Each number is 50 + 10 x the weight over its row's rms, rounded and kept within 0 to 99. Layers, rows and columns count from 0. The size before them is the row's rms in percent of the matrix's.

# layer 3 MLP up, 1536x512, rms 0.0459, rows 263-371, columns 64-127
096:58 48 44 50 39 52 56 48 48 60 70 54 54 43 41 51 44 39 39 39 53 43 46 38 55 21 41 55 53 58 49 44 53 62 60 53 51 42 40 56 41 51 59 45 59 52 48 39 56 42 40 66 30 56 28 46 60 52 61 40 39 47 52 43
096:61 46 40 34 43 39 52 41 62 61 45 62 53 69 40 45 61 44 49 60 58 52 43 52 42 50 56 56 50 22 52 43 49 35 64 57 56 47 62 47 47 54 50 57 25 31 47 38 51 54 53 35 50 49 42 38 47 35 30 69 54 60 38 35
100:36 58 63 43 61 38 48 45 65 57 67 50 58 52 33 43 50 49 64 44 43 47 50 61 49 63 39 60 60 33 49 55 51 64 37 62 60 49 57 63 40 43 50 64 62 41 60 60 39 40 41 47 47 38 49 70 67 23 48 42 46 37 39 25
103:57 52 45 39 52 50 42 41 57 40 24 63 45 36 43 29 63 48 37 44 66 46 18 60 51 49 54 65 54 35 29 55 36 39 63 52 54 52 45 56 48 50 44 40 46 52 45 68 71 36 53 60 39 57 57 44 55 52 58 28 38 48 45 39
106:47 55 42 49 53 31 57 58 56 57 31 69 47 55 50 53 44 51 44 62 60 49 37 47 49 46 46 45 39 52 40 48 62 23 52 53 40 37 38 53 50 41 54 53 31 53 41 45 53 52 56 54 49 53 41 53 54 54 49 47 62 45 56 50
106:45 42 47 47 34 40 56 64 54 62 45 59 35 60 60 44 46 57 52 52 53 40 34 42 50 50 51 61 52 37 43 42 41 47 46 53 63 52 31 60 65 59 41 48 69 51 50 61 54 52 64 61 49 58 51 52 56 64 39 69 53 68 47 45
104:63 51 47 49 46 52 47 54 46 56 36 58 55 41 52 50 26 39 52 47 46 61 37 37 63 53 61 64 51 54 50 34 41 52 47 45 71 48 55 57 44 52 66 44 52 49 51 43 42 51 47 42 37 50 50 56 40 60 50 73 37 52 43 45
107:69 56 36 39 29 44 42 49 51 55 18 40 65 42 48 36 48 49 45 47 38 59 43 58 57 52 46 58 55 38 32 50 56 39 63 50 46 51 25 47 54 51 58 51 62 47 64 51 34 50 53 35 61 53 43 36 36 35 46 41 61 55 54 53
098:52 51 42 34 43 47 54 50 48 63 50 43 50 60 51 58 45 66 61 55 46 47 53 62 52 65 40 54 53 35 52 70 45 33 58 52 69 33 48 51 44 47 59 58 49 29 68 50 51 56 28 37 60 27 51 43 52 37 57 57 70 54 40 56
104:61 48 47 56 55 44 53 34 61 40 44 27 59 41 60 47 66 43 36 40 47 52 50 50 52 37 52 49 41 40 54 45 54 41 49 48 48 22 62 49 47 38 53 49 50 36 54 42 56 50 27 63 46 66 44 39 70 47 76 64 52 50 46 54
097:45 50 45 48 47 58 68 53 44 63 44 63 40 48 35 38 46 66 36 40 37 60 29 56 36 62 45 54 51 53 43 40 50 50 41 54 53 46 43 50 48 61 59 41 73 61 42 51 58 62 33 65 48 76 61 53 46 43 46 56 55 64 38 29
096:51 48 45 54 58 51 45 38 49 37 33 46 62 55 47 31 43 54 35 34 55 56 43 41 35 39 27 44 36 51 49 67 57 51 64 46 59 60 46 69 65 35 52 53 27 40 65 58 56 57 39 40 58 41 68 39 54 60 58 45 37 54 51 39
103:67 38 50 52 51 40 45 52 61 56 52 50 40 49 51 54 62 47 50 44 35 73 52 42 45 48 32 75 28 28 46 40 44 43 57 59 53 47 65 36 62 39 42 46 56 42 57 56 38 48 56 75 37 55 40 47 49 50 44 53 42 37 48 41
093:53 58 51 58 56 52 27 42 64 66 54 65 38 54 45 50 27 39 53 49 45 24 67 40 61 58 41 50 43 39 49 67 57 41 31 58 52 52 48 57 54 67 56 46 46 49 28 51 52 41 51 66 42 44 47 51 66 49 50 40 48 43 40 47
098:45 60 54 35 34 39 41 39 47 60 60 60 47 72 47 34 34 46 37 56 46 59 40 45 72 57 46 70 60 49 51 57 32 63 63 65 42 36 65 52 54 57 55 68 40 47 56 44 54 56 45 64 50 52 37 55 77 52 59 47 47 44 44 66
098:56 43 51 48 63 38 66 43 63 43 45 50 61 51 47 60 46 52 38 40 48 48 51 43 66 29 27 61 43 54 44 54 61 61 29 51 61 51 56 37 49 51 54 53 61 54 46 40 52 67 56 70 36 59 47 51 20 59 56 44 50 36 43 49
106:56 61 46 53 46 39 50 68 65 73 49 53 52 60 48 37 60 51 46 52 44 36 41 52 45 39 58 47 66 40 41 54 43 44 29 68 47 46 39 48 77 66 42 46 47 46 44 59 50 51 54 39 43 45 54 59 52 33 57 42 58 59 57 28
104:45 55 51 48 57 51 53 53 35 44 56 72 47 57 55 55 31 49 54 34 38 34 69 40 49 49 33 43 46 51 40 63 52 61 66 44 61 47 39 66 37 38 54 31 70 46 29 48 63 26 50 43 61 46 44 72 48 55 62 48 59 56 50 50
093:55 51 53 37 39 35 39 52 47 59 47 47 45 34 63 45 65 21 33 50 44 38 34 37 39 36 38 42 26 41 44 52 43 35 66 47 62 50 48 45 53 52 48 40 40 47 48 57 60 65 38 42 43 56 53 49 49 61 49 55 40 39 51 45
107:60 60 50 51 28 57 44 63 39 48 40 28 40 68 39 41 44 52 39 57 44 62 43 45 65 36 48 43 48 53 49 52 51 55 48 54 57 46 47 49 52 47 62 38 25 43 58 56 40 49 54 61 34 58 27 44 49 68 50 41 38 69 43 49
087:38 48 60 47 62 45 35 66 61 49 54 32 54 51 60 40 56 29 54 56 49 36 40 55 63 58 51 51 44 41 37 46 61 41 58 54 50 50 42 52 51 39 50 81 52 40 65 49 57 60 54 57 56 34 48 57 56 58 51 69 45 24 58 30
105:63 47 47 35 50 60 75 58 32 75 54 65 45 52 49 41 49 43 61 56 34 26 56 64 44 58 51 37 35 60 63 49 49 48 54 58 74 32 44 64 60 44 52 30 42 60 33 55 49 56 50 39 51 49 71 57 53 68 51 51 63 53 49 54
100:49 49 57 51 45 34 39 33 40 47 53 58 40 46 39 38 55 52 48 57 60 47 49 55 29 57 43 53 50 51 42 51 56 55 47 62 57 43 44 41 67 65 72 46 41 52 52 61 68 65 60 69 44 55 49 41 41 57 43 55 60 40 51 48
102:54 57 50 46 57 35 47 43 49 35 40 50 38 49 50 50 44 46 44 41 59 52 38 37 50 28 53 41 49 33 49 38 47 42 46 36 43 35 75 62 70 45 38 51 44 48 59 46 52 47 54 48 40 60 59 51 51 42 72 58 57 45 44 47
088:50 44 71 49 41 46 45 47 56 54 60 48 53 51 54 56 65 57 42 40 52 44 48 40 44 61 38 54 58 56 57 80 51 35 48 47 62 56 53 47 46 46 57 39 49 50 49 43 38 68 49 69 50 52 47 44 50 61 61 48 39 36 45 51
100:65 50 48 41 31 42 40 55 39 61 33 54 52 42 59 51 47 71 52 52 58 44 19 42 45 34 49 36 49 41 41 62 45 55 47 49 56 54 47 84 61 50 54 42 57 47 57 44 52 46 36 48 54 72 58 52 31 62 51 55 56 45 58 49
099:52 49 65 33 37 34 31 65 64 48 58 52 43 66 51 60 44 51 52 49 38 45 68 36 54 45 57 68 50 57 55 48 44 49 43 59 53 54 40 47 50 51 62 63 47 49 56 45 52 49 37 44 34 52 59 55 66 64 55 38 42 30 63 39
106:39 66 66 47 52 38 36 60 55 48 37 54 75 40 56 44 35 58 62 44 33 24 63 45 55 37 39 58 53 52 41 44 51 57 53 51 68 33 63 55 66 38 51 56 50 56 61 38 62 52 46 53 39 48 44 60 51 43 57 38 47 58 57 48
106:46 59 46 33 60 35 61 28 60 50 37 76 55 65 68 40 58 40 50 47 44 44 51 42 50 48 54 48 53 41 26 53 41 44 59 63 46 63 50 66 40 47 40 51 52 47 47 51 62 49 41 43 46 46 50 54 58 45 75 57 45 40 47 42
105:62 55 50 33 64 35 55 47 29 43 55 59 55 74 60 51 37 57 51 46 51 46 47 48 39 42 42 68 66 52 36 50 60 53 76 51 62 71 43 45 37 63 48 42 72 60 51 42 51 62 39 69 36 43 42 51 41 63 48 48 45 31 27 28
113:45 58 34 48 52 51 58 43 48 69 54 62 46 53 52 44 69 54 40 41 56 51 50 60 39 39 46 60 57 49 64 46 48 51 55 59 37 53 58 43 65 49 39 49 33 46 51 50 50 62 44 43 42 58 48 57 43 46 53 57 47 53 49 55
109:47 35 63 56 26 39 68 34 48 52 49 55 54 40 72 41 40 43 47 41 40 38 64 34 42 42 46 58 35 56 45 55 45 53 71 52 55 31 55 66 50 34 52 32 57 48 57 32 63 62 58 70 42 47 65 42 48 43 68 45 48 44 42 39
100:47 51 39 45 62 45 59 46 56 60 27 50 56 53 62 48 44 33 44 53 46 61 31 54 48 63 50 57 24 45 44 36 45 33 52 36 49 45 46 59 46 46 51 52 45 46 72 51 49 62 54 42 39 45 52 49 29 49 48 46 29 58 33 38
097:57 60 41 60 53 53 55 51 30 53 42 35 49 57 53 36 46 37 59 45 38 57 35 53 62 37 45 38 48 41 43 56 49 66 61 54 52 66 46 49 58 48 50 50 48 54 60 33 45 39 51 52 51 65 37 47 61 63 58 42 54 44 31 45
099:47 33 51 24 30 54 39 67 67 53 42 46 46 64 44 58 48 58 53 38 52 31 60 40 47 66 40 54 50 64 59 63 53 42 35 48 33 70 68 56 46 37 62 49 36 42 63 31 42 51 55 53 59 36 31 65 64 42 52 47 47 52 49 23
100:70 38 51 44 30 44 42 40 44 48 47 58 36 72 57 25 54 43 44 54 39 40 25 46 49 50 48 45 42 56 54 56 58 42 42 34 49 68 31 48 72 55 60 46 51 41 47 33 42 56 19 45 52 49 49 64 46 47 48 47 46 28 55 35
091:43 49 47 42 36 54 56 62 48 27 40 52 34 52 59 32 48 57 34 47 31 60 44 55 35 62 65 55 51 44 54 52 37 33 55 49 47 58 51 64 63 44 52 55 46 50 45 57 36 53 52 32 45 50 48 49 48 65 48 54 49 59 52 57
108:32 64 50 42 45 64 40 48 41 40 53 54 52 49 61 56 38 57 62 49 61 37 43 53 39 67 46 52 44 52 40 50 39 46 65 38 60 57 39 45 60 60 61 52 57 49 47 51 47 56 47 62 43 36 54 42 53 42 49 20 54 58 53 44
106:60 82 59 56 61 48 59 64 59 53 57 41 68 57 43 46 58 50 40 45 50 51 34 48 40 47 44 68 51 43 53 60 48 57 40 49 32 61 60 53 58 44 58 69 57 49 63 47 62 52 43 57 51 42 57 27 59 49 50 52 52 37 58 50
108:52 57 52 46 46 58 51 43 59 50 45 37 62 59 47 39 37 33 27 34 51 44 53 43 65 63 50 59 67 45 39 44 50 48 66 65 54 37 43 58 59 34 37 66 63 49 59 48 53 73 34 56 58 56 52 64 59 40 56 56 55 47 48 50
101:34 53 59 38 39 50 60 59 43 48 49 51 33 46 61 50 47 41 59 38 31 36 43 29 44 57 43 39 41 47 47 44 35 49 55 69 63 63 53 53 31 42 52 51 59 33 71 58 65 53 31 57 59 54 56 50 54 46 43 62 57 45 36 47
110:50 71 46 43 36 60 61 49 51 42 45 65 49 72 46 42 58 49 50 39 40 50 39 24 53 48 46 51 37 56 48 53 46 54 46 44 50 52 38 50 49 49 43 46 50 63 59 32 57 46 63 60 49 63 66 51 52 57 50 55 40 70 41 59
094:27 59 47 54 51 43 46 58 49 45 34 51 53 58 65 42 41 41 43 46 45 34 49 47 42 52 45 64 38 53 54 69 53 62 52 48 49 50 60 46 41 39 55 53 58 39 50 60 53 47 51 40 64 55 49 40 63 35 55 61 62 39 41 55
092:34 53 56 51 46 58 56 62 38 42 48 33 55 46 42 73 56 60 27 52 55 65 46 61 50 48 44 36 49 54 64 38 54 48 55 58 59 51 41 66 46 39 38 45 63 68 67 50 49 45 51 43 60 40 54 44 54 59 42 54 37 40 44 42
104:54 67 53 39 60 45 46 67 46 51 52 70 57 50 41 52 49 41 57 53 48 64 56 45 52 69 54 64 64 43 58 37 41 41 42 33 43 54 54 52 55 62 52 46 44 55 26 53 65 47 61 53 35 50 66 58 52 64 49 51 50 28 56 44
106:50 52 59 38 43 40 51 51 45 50 45 44 52 57 51 50 45 59 57 53 64 38 52 39 55 49 45 58 51 43 67 55 45 38 46 50 59 56 36 31 56 60 40 47 64 42 64 44 40 47 41 51 49 65 71 52 62 48 52 38 30 45 43 42
096:52 45 56 58 40 62 66 61 50 50 50 40 65 53 44 40 50 39 25 37 49 47 43 45 61 46 58 49 36 59 47 43 52 39 48 49 44 73 55 38 60 59 65 96 38 46 58 40 55 47 70 58 49 67 45 45 50 66 51 43 52 27 60 38
103:46 65 54 56 44 53 57 52 64 50 56 45 60 43 78 40 31 65 59 46 50 39 31 55 52 37 38 53 66 37 48 55 53 68 53 39 51 48 44 48 23 64 55 53 58 48 50 25 56 67 39 36 59 73 48 43 77 38 40 44 33 46 46 45
098:44 60 48 54 41 49 53 46 36 58 46 47 51 57 56 28 39 44 49 35 47 28 41 45 56 60 43 65 47 51 46 28 42 30 61 49 56 62 52 58 46 55 35 58 38 66 45 57 50 40 31 50 45 36 50 36 38 79 46 47 53 61 45 41
104:62 42 63 43 49 53 32 67 46 51 51 57 44 45 48 29 50 60 45 58 62 70 22 35 39 51 56 47 68 39 42 66 46 52 45 48 41 40 42 59 49 34 49 68 50 29 48 27 49 48 55 49 40 51 56 55 36 50 55 46 46 56 46 63
098:64 65 57 29 37 36 42 57 43 56 64 53 56 32 40 41 53 36 49 66 43 45 43 43 36 49 33 46 32 47 54 52 64 35 54 61 60 45 57 59 50 56 41 34 47 53 30 52 61 47 45 65 52 53 43 39 34 49 44 57 57 42 37 43
102:40 48 59 34 60 52 47 84 58 40 56 57 49 53 52 51 51 58 52 56 57 34 31 73 58 48 42 44 47 31 45 46 48 53 53 60 47 54 56 54 54 45 49 44 45 43 50 59 46 55 75 42 59 73 53 54 47 68 51 43 37 44 55 46
103:61 45 46 40 58 50 54 49 37 33 41 58 72 53 39 42 71 46 40 58 61 50 49 50 55 44 62 58 48 50 64 50 41 60 50 50 69 22 48 65 58 45 45 35 32 50 57 57 54 50 45 35 46 43 65 48 41 39 54 62 49 30 42 44
098:72 50 66 49 45 37 50 63 48 52 53 41 54 59 41 55 47 53 53 48 46 49 67 46 47 47 48 47 50 42 52 43 29 61 53 62 53 60 42 58 35 39 58 48 31 56 62 36 48 32 38 66 55 45 51 54 46 51 64 50 57 44 32 48
103:68 37 56 32 40 44 35 54 63 48 52 52 45 43 66 39 60 47 38 56 42 41 54 44 56 45 59 70 52 40 36 55 39 49 38 47 72 56 48 49 44 56 57 60 54 53 60 54 44 54 55 65 42 60 57 32 62 47 50 65 64 24 50 40
101:51 41 61 58 33 57 54 54 40 39 38 66 59 45 46 41 49 39 45 52 39 51 63 47 44 49 48 44 42 44 39 63 53 54 50 49 62 49 39 65 59 56 44 55 63 52 51 51 42 57 42 48 54 51 29 56 60 63 48 36 42 46 60 53
107:47 53 51 44 42 69 52 49 59 55 70 46 52 32 41 37 28 38 55 57 64 59 42 21 63 34 63 42 47 52 46 48 46 47 68 66 31 60 48 43 72 66 60 61 56 59 58 44 49 54 63 50 42 61 44 50 40 48 51 44 52 39 64 58
108:45 62 34 35 59 74 39 54 41 63 29 41 63 48 58 38 51 46 39 47 28 53 48 43 43 40 44 53 45 51 43 45 59 36 57 53 50 40 50 48 50 61 52 58 45 29 72 36 54 50 29 56 35 46 53 47 50 38 58 42 49 44 41 19
096:60 60 42 11 37 49 59 48 40 61 39 47 72 45 60 29 39 63 36 51 39 36 48 53 33 55 56 45 55 50 48 42 42 49 46 50 51 52 45 52 53 65 46 62 49 68 42 52 47 45 67 47 45 61 47 51 38 53 41 20 59 50 63 48
101:62 44 53 39 38 41 47 41 57 42 43 80 43 52 53 49 44 28 57 49 36 58 30 57 42 46 41 62 51 47 55 41 35 48 42 60 50 64 51 40 77 47 63 45 45 47 40 36 29 53 45 50 34 44 51 46 49 59 46 45 53 64 62 57
098:44 52 49 27 29 41 59 48 32 49 37 53 46 51 63 46 45 49 49 55 52 63 34 54 59 55 67 69 39 44 40 63 60 64 52 65 57 62 45 57 40 56 58 51 53 50 47 41 46 51 34 64 47 55 38 43 42 57 44 27 66 25 46 60
112:62 49 54 49 52 38 44 61 43 37 50 65 60 57 33 45 44 66 45 68 36 51 50 36 52 49 39 56 60 30 62 53 60 49 59 75 39 59 53 37 51 48 42 42 37 51 29 44 58 52 36 51 64 57 56 33 47 39 57 44 46 44 51 41
108:69 61 53 48 51 50 42 65 49 54 34 55 61 62 52 32 54 35 49 54 34 62 49 48 37 54 62 62 72 51 44 43 61 52 55 51 53 62 52 67 44 41 42 44 51 41 40 42 41 52 42 66 55 67 56 46 69 51 36 42 63 40 30 51
108:38 41 51 55 52 39 47 40 40 38 38 57 40 59 55 44 55 44 53 47 41 49 58 56 63 54 51 43 59 40 43 58 44 61 56 62 52 53 44 52 49 58 31 69 61 55 63 50 52 64 52 49 34 49 60 21 49 47 78 65 38 55 50 50
100:58 42 38 29 51 51 47 35 64 57 44 45 48 46 60 53 28 58 64 56 68 45 51 52 64 59 44 50 54 39 64 45 55 44 42 55 43 47 59 40 36 46 52 56 62 54 51 26 34 51 51 41 42 42 48 55 28 45 64 43 60 44 36 29
089:35 42 51 36 58 61 39 62 58 58 52 47 40 66 54 45 52 51 43 67 35 27 51 35 51 33 48 53 35 49 53 45 39 67 49 44 57 59 51 62 48 32 57 59 54 44 61 61 39 36 52 45 56 51 60 54 61 65 55 52 49 42 39 46
097:33 53 48 51 44 55 48 48 68 68 38 60 39 56 43 32 44 43 61 49 48 53 42 59 42 48 43 64 51 35 31 41 37 66 55 55 43 45 48 57 43 46 53 63 53 36 52 52 75 52 30 34 41 36 56 38 49 52 51 55 47 43 52 45
111:48 67 45 56 51 47 45 47 47 53 50 50 67 69 39 44 53 47 38 50 57 48 40 58 47 60 57 61 54 55 48 50 35 27 46 67 52 30 49 57 56 45 66 48 53 36 59 56 58 61 26 54 34 54 54 52 40 64 63 67 53 62 66 43
099:60 44 53 46 48 54 48 57 43 59 41 51 65 36 72 41 45 45 37 49 24 56 41 53 33 54 38 46 53 39 66 52 44 60 44 60 74 40 36 55 64 56 46 45 34 51 45 39 65 52 41 68 31 50 60 48 67 62 42 32 39 34 57 41
100:32 72 68 48 31 65 43 58 58 51 38 49 52 45 54 33 44 55 38 53 54 42 48 71 34 40 49 52 39 62 45 63 57 53 55 44 64 55 47 65 72 49 62 46 48 47 48 49 62 47 47 39 56 61 55 44 35 51 41 63 55 41 61 36
106:48 39 71 32 53 16 46 44 55 48 54 66 44 47 61 50 42 52 39 48 42 43 37 61 38 63 41 61 45 39 41 46 40 55 46 42 29 58 44 57 48 52 56 68 52 40 49 63 50 48 57 48 41 51 39 50 43 47 74 54 73 49 57 39
107:39 56 51 57 53 51 51 57 45 46 23 51 37 35 65 47 51 74 56 49 48 44 60 41 45 56 42 60 40 29 30 60 50 51 43 68 50 59 49 67 56 43 52 34 45 35 57 57 49 44 38 50 54 48 27 52 61 60 46 43 63 38 48 34
096:61 69 47 35 41 51 50 40 42 49 48 37 61 52 39 34 38 44 39 60 28 51 57 50 42 50 39 49 51 56 37 50 66 56 55 45 64 45 56 45 41 51 46 72 42 46 42 59 44 79 44 76 36 59 43 41 67 69 47 35 50 62 61 63
092:63 66 53 41 55 21 64 54 47 62 58 47 60 30 51 46 65 30 65 65 51 41 39 36 47 44 54 46 50 48 56 49 44 35 71 55 36 47 61 62 34 50 57 48 42 46 55 56 56 54 54 41 50 40 52 64 50 65 58 38 64 42 50 60
094:42 58 57 66 38 49 60 58 46 38 32 53 51 60 56 48 23 39 57 41 45 22 52 31 42 53 35 48 48 53 35 46 60 47 70 54 36 34 50 63 51 46 50 53 46 37 40 62 48 74 49 70 66 54 48 58 54 54 67 59 58 44 41 36
105:43 71 57 53 44 63 58 57 46 59 50 62 60 48 56 39 47 45 40 17 25 43 39 44 35 55 50 54 60 51 55 49 59 59 50 33 64 54 37 51 63 66 62 38 56 42 43 33 45 53 24 49 49 43 62 35 52 51 41 55 55 55 34 34
099:60 59 50 45 60 53 45 61 42 54 44 64 49 48 52 50 40 55 44 56 50 52 46 65 34 56 35 59 47 50 49 49 63 46 56 57 63 58 66 42 51 48 52 57 48 42 44 51 59 61 43 64 54 73 37 55 40 56 44 61 55 40 42 38
099:46 65 53 57 49 37 47 55 36 49 39 49 37 49 66 31 51 46 34 51 46 46 53 51 56 37 63 49 40 34 49 41 55 50 37 62 45 65 36 56 49 44 67 57 54 49 39 48 51 52 57 49 55 37 50 50 52 64 47 70 71 56 70 46
096:54 56 55 47 53 54 29 49 41 44 60 50 54 59 45 39 41 42 53 56 48 42 66 58 37 58 45 61 57 53 61 59 71 52 42 46 50 63 55 42 67 69 64 36 37 43 45 49 53 58 45 67 57 55 34 46 53 63 59 63 47 48 36 41
085:43 70 56 47 57 44 52 82 53 54 26 52 62 63 54 53 53 56 50 39 47 52 38 56 40 55 63 43 47 38 50 46 50 51 49 79 48 36 57 62 39 46 49 32 44 48 37 47 39 71 65 69 48 53 30 52 54 74 66 43 62 36 56 52
097:43 42 61 54 50 51 52 45 57 39 53 50 67 55 67 55 55 57 44 36 41 36 48 38 58 35 60 52 58 50 22 48 68 45 48 57 61 59 48 50 47 49 62 52 44 36 60 48 44 80 55 50 46 27 41 44 70 41 51 47 42 52 54 51
091:52 54 51 54 36 64 34 53 66 53 31 64 62 55 52 53 46 35 31 42 53 70 51 43 51 42 51 54 39 28 41 61 61 43 49 42 47 41 58 44 68 40 59 65 39 54 68 45 43 46 33 52 49 49 59 46 47 51 57 52 44 46 38 48
101:65 55 49 38 67 39 50 50 47 47 37 54 46 58 54 45 41 64 52 42 51 43 52 38 46 69 57 66 58 32 45 46 35 60 43 50 42 42 38 59 44 37 47 60 51 44 56 46 69 53 53 57 54 58 54 46 61 73 45 41 51 20 52 50
095:49 40 58 44 51 48 51 59 33 41 41 45 59 52 47 52 45 50 60 44 57 31 50 58 29 37 38 48 44 52 55 44 74 41 57 55 57 56 50 57 58 48 36 36 43 58 50 27 57 34 49 57 30 48 42 52 48 46 48 50 58 43 42 56
095:55 57 39 51 31 41 31 52 33 58 44 62 65 54 40 30 54 59 39 43 37 50 35 41 44 63 50 60 47 38 55 51 47 43 54 68 42 42 37 55 60 52 57 54 44 57 65 32 56 44 52 68 60 48 50 53 54 59 62 57 60 46 52 50
103:46 56 68 54 62 51 53 56 47 43 47 55 40 65 49 42 73 57 63 53 43 57 48 62 55 45 35 61 35 55 49 39 49 53 43 56 45 56 31 74 43 53 54 63 47 74 35 59 50 37 42 50 30 46 46 54 37 56 63 60 43 64 44 42
105:42 65 45 46 58 52 24 45 58 39 43 49 40 46 48 51 43 48 46 37 35 43 53 39 57 31 57 59 43 40 35 39 59 50 52 41 59 60 50 47 42 38 49 43 61 58 56 44 54 51 44 62 41 48 47 54 37 60 54 46 54 61 58 55
101:55 38 46 34 39 39 48 60 65 44 56 56 55 41 57 56 59 54 66 56 49 64 63 64 42 46 43 55 27 52 53 74 51 42 52 59 73 62 61 53 44 41 53 53 55 46 61 46 41 60 46 53 46 46 37 51 53 45 64 66 35 62 60 42
101:42 64 54 43 50 33 56 60 74 39 32 73 49 62 32 53 49 54 67 56 60 44 44 70 33 44 51 57 45 33 43 51 38 38 45 60 77 55 54 49 54 55 71 45 49 58 43 47 49 56 52 45 47 55 45 62 52 56 51 43 52 47 29 49
094:53 43 66 50 41 38 55 66 47 46 30 47 50 48 58 37 68 47 41 46 56 60 41 44 52 52 64 58 53 59 43 57 38 55 46 53 69 52 46 41 54 26 51 61 50 51 48 51 67 58 56 53 55 43 48 45 48 59 62 48 43 35 35 45
096:63 47 53 44 59 64 56 64 45 48 58 49 50 38 75 31 55 61 50 63 51 73 42 42 39 58 67 67 42 47 26 58 27 38 55 46 46 48 60 61 47 55 57 46 57 54 52 32 58 42 38 42 42 46 59 38 43 51 51 41 51 43 47 40
102:55 60 44 49 38 53 40 34 62 49 59 42 41 44 58 44 48 54 53 56 46 66 46 51 50 47 51 46 56 63 34 35 63 53 48 62 55 49 68 71 52 52 57 42 33 44 60 62 39 49 45 55 58 51 43 56 69 54 35 54 61 40 52 43
106:53 52 56 38 73 39 49 55 39 48 48 31 41 50 50 58 53 50 46 46 50 69 35 50 60 63 32 41 49 58 50 59 65 36 54 66 46 40 38 40 56 40 41 46 50 47 58 31 69 47 48 46 65 53 47 56 64 46 56 32 67 36 36 46
103:64 42 51 48 45 39 65 45 69 37 58 37 46 47 58 48 51 57 58 56 35 54 63 36 51 54 46 56 56 45 60 43 52 43 32 45 67 55 49 55 48 59 54 28 53 39 51 55 42 65 39 34 50 41 55 44 80 59 57 48 42 33 42 54
101:57 58 52 33 50 47 34 52 56 56 31 59 46 61 38 55 49 49 49 43 50 46 63 53 33 61 55 48 50 45 29 60 60 61 51 74 64 51 59 64 50 53 41 68 45 48 64 37 52 56 49 64 33 43 59 59 69 44 40 47 43 57 39 59
097:59 40 46 56 40 60 55 44 60 61 49 68 52 42 36 64 55 42 24 47 38 46 54 56 52 62 29 57 39 40 42 59 61 53 44 62 44 57 49 53 69 43 42 71 67 38 53 42 48 49 42 40 45 59 68 40 53 55 55 50 45 55 59 54
096:46 54 61 61 57 53 47 64 43 62 59 57 35 67 51 41 56 75 56 44 35 55 56 67 55 66 73 47 50 43 41 44 62 68 50 33 53 58 34 57 48 43 40 38 67 45 72 48 50 55 52 41 42 60 39 53 33 49 74 39 48 47 47 51
092:43 47 59 58 61 36 51 47 52 68 34 60 51 61 69 23 38 56 55 37 47 44 32 35 42 54 43 54 47 42 47 53 51 55 52 41 54 60 46 62 46 68 67 48 50 39 50 45 56 51 39 71 44 56 56 50 38 46 54 58 37 60 38 20
101:46 48 49 48 50 43 34 66 44 64 52 41 70 53 66 46 43 55 48 52 49 58 58 33 38 63 43 57 62 37 33 62 43 57 45 51 66 58 51 49 65 57 43 62 66 43 64 55 43 46 55 48 58 39 47 33 59 63 48 74 45 60 62 31
092:45 54 53 56 65 35 60 73 46 47 48 47 52 49 56 42 47 62 52 57 23 52 35 32 46 63 52 64 47 54 55 53 56 48 46 52 53 46 47 51 42 54 57 65 66 37 56 49 62 45 68 54 39 43 58 61 54 71 48 53 54 46 46 57
099:40 52 51 55 58 59 49 47 41 50 51 55 30 45 39 56 46 47 54 46 46 38 56 45 66 44 39 53 46 53 43 40 61 60 52 52 60 43 46 36 52 58 44 51 60 60 54 38 52 57 50 58 47 49 35 50 58 33 64 61 63 49 61 46
105:61 44 44 47 43 61 68 70 72 43 41 53 46 52 45 56 40 63 44 35 56 23 40 59 44 50 49 46 33 43 34 53 42 39 71 39 48 50 50 59 51 61 49 43 55 57 48 69 58 43 58 51 52 70 50 60 51 67 61 38 45 41 42 44
101:24 34 56 57 39 58 42 50 48 48 52 48 54 60 56 41 53 37 48 46 53 51 47 61 35 58 44 60 55 43 62 40 60 46 77 54 44 50 39 42 51 70 48 55 58 26 45 35 59 54 64 47 39 39 34 39 70 44 53 52 46 51 57 54
108:59 39 52 47 39 58 52 54 49 37 79 48 69 44 62 50 60 53 44 22 49 63 69 58 51 33 42 57 50 62 50 65 38 40 62 55 58 30 63 56 50 53 46 35 46 66 39 29 55 56 55 45 64 41 47 46 56 44 68 56 39 53 47 39
092:51 43 55 49 46 50 45 65 59 51 49 42 48 40 60 52 50 38 54 40 56 49 35 73 45 64 47 58 26 53 52 72 42 30 46 49 41 57 48 55 62 53 61 40 66 42 50 54 57 48 48 50 55 43 51 62 56 42 48 47 46 40 57 43
094:32 57 45 36 40 41 60 44 58 51 66 57 66 56 27 36 31 41 39 48 27 39 53 44 68 37 45 43 54 48 52 53 47 33 38 48 43 47 42 40 47 70 50 52 51 52 50 40 51 52 52 69 37 51 63 56 58 59 32 49 44 53 36 47
097:55 50 44 33 46 33 56 59 61 44 48 54 50 45 47 46 56 46 37 46 38 49 38 57 59 55 47 44 39 38 48 52 56 46 67 32 48 46 43 54 37 39 53 47 51 36 41 73 52 42 44 61 31 49 41 52 76 58 54 46 43 58 52 51
097:62 72 66 42 42 60 60 52 53 43 60 53 75 55 60 43 43 47 42 47 48 58 58 57 47 36 47 41 58 41 49 36 50 61 60 62 69 40 61 30 53 40 65 49 40 48 54 30 62 57 41 74 43 43 47 49 65 48 55 41 45 11 64 38
104:74 39 71 54 30 67 49 65 49 47 32 60 65 40 76 59 41 68 48 32 55 34 50 63 55 60 45 64 37 39 51 61 48 52 46 67 60 44 49 44 64 55 62 70 48 40 55 47 37 48 46 63 50 62 35 44 53 47 40 42 68 55 60 44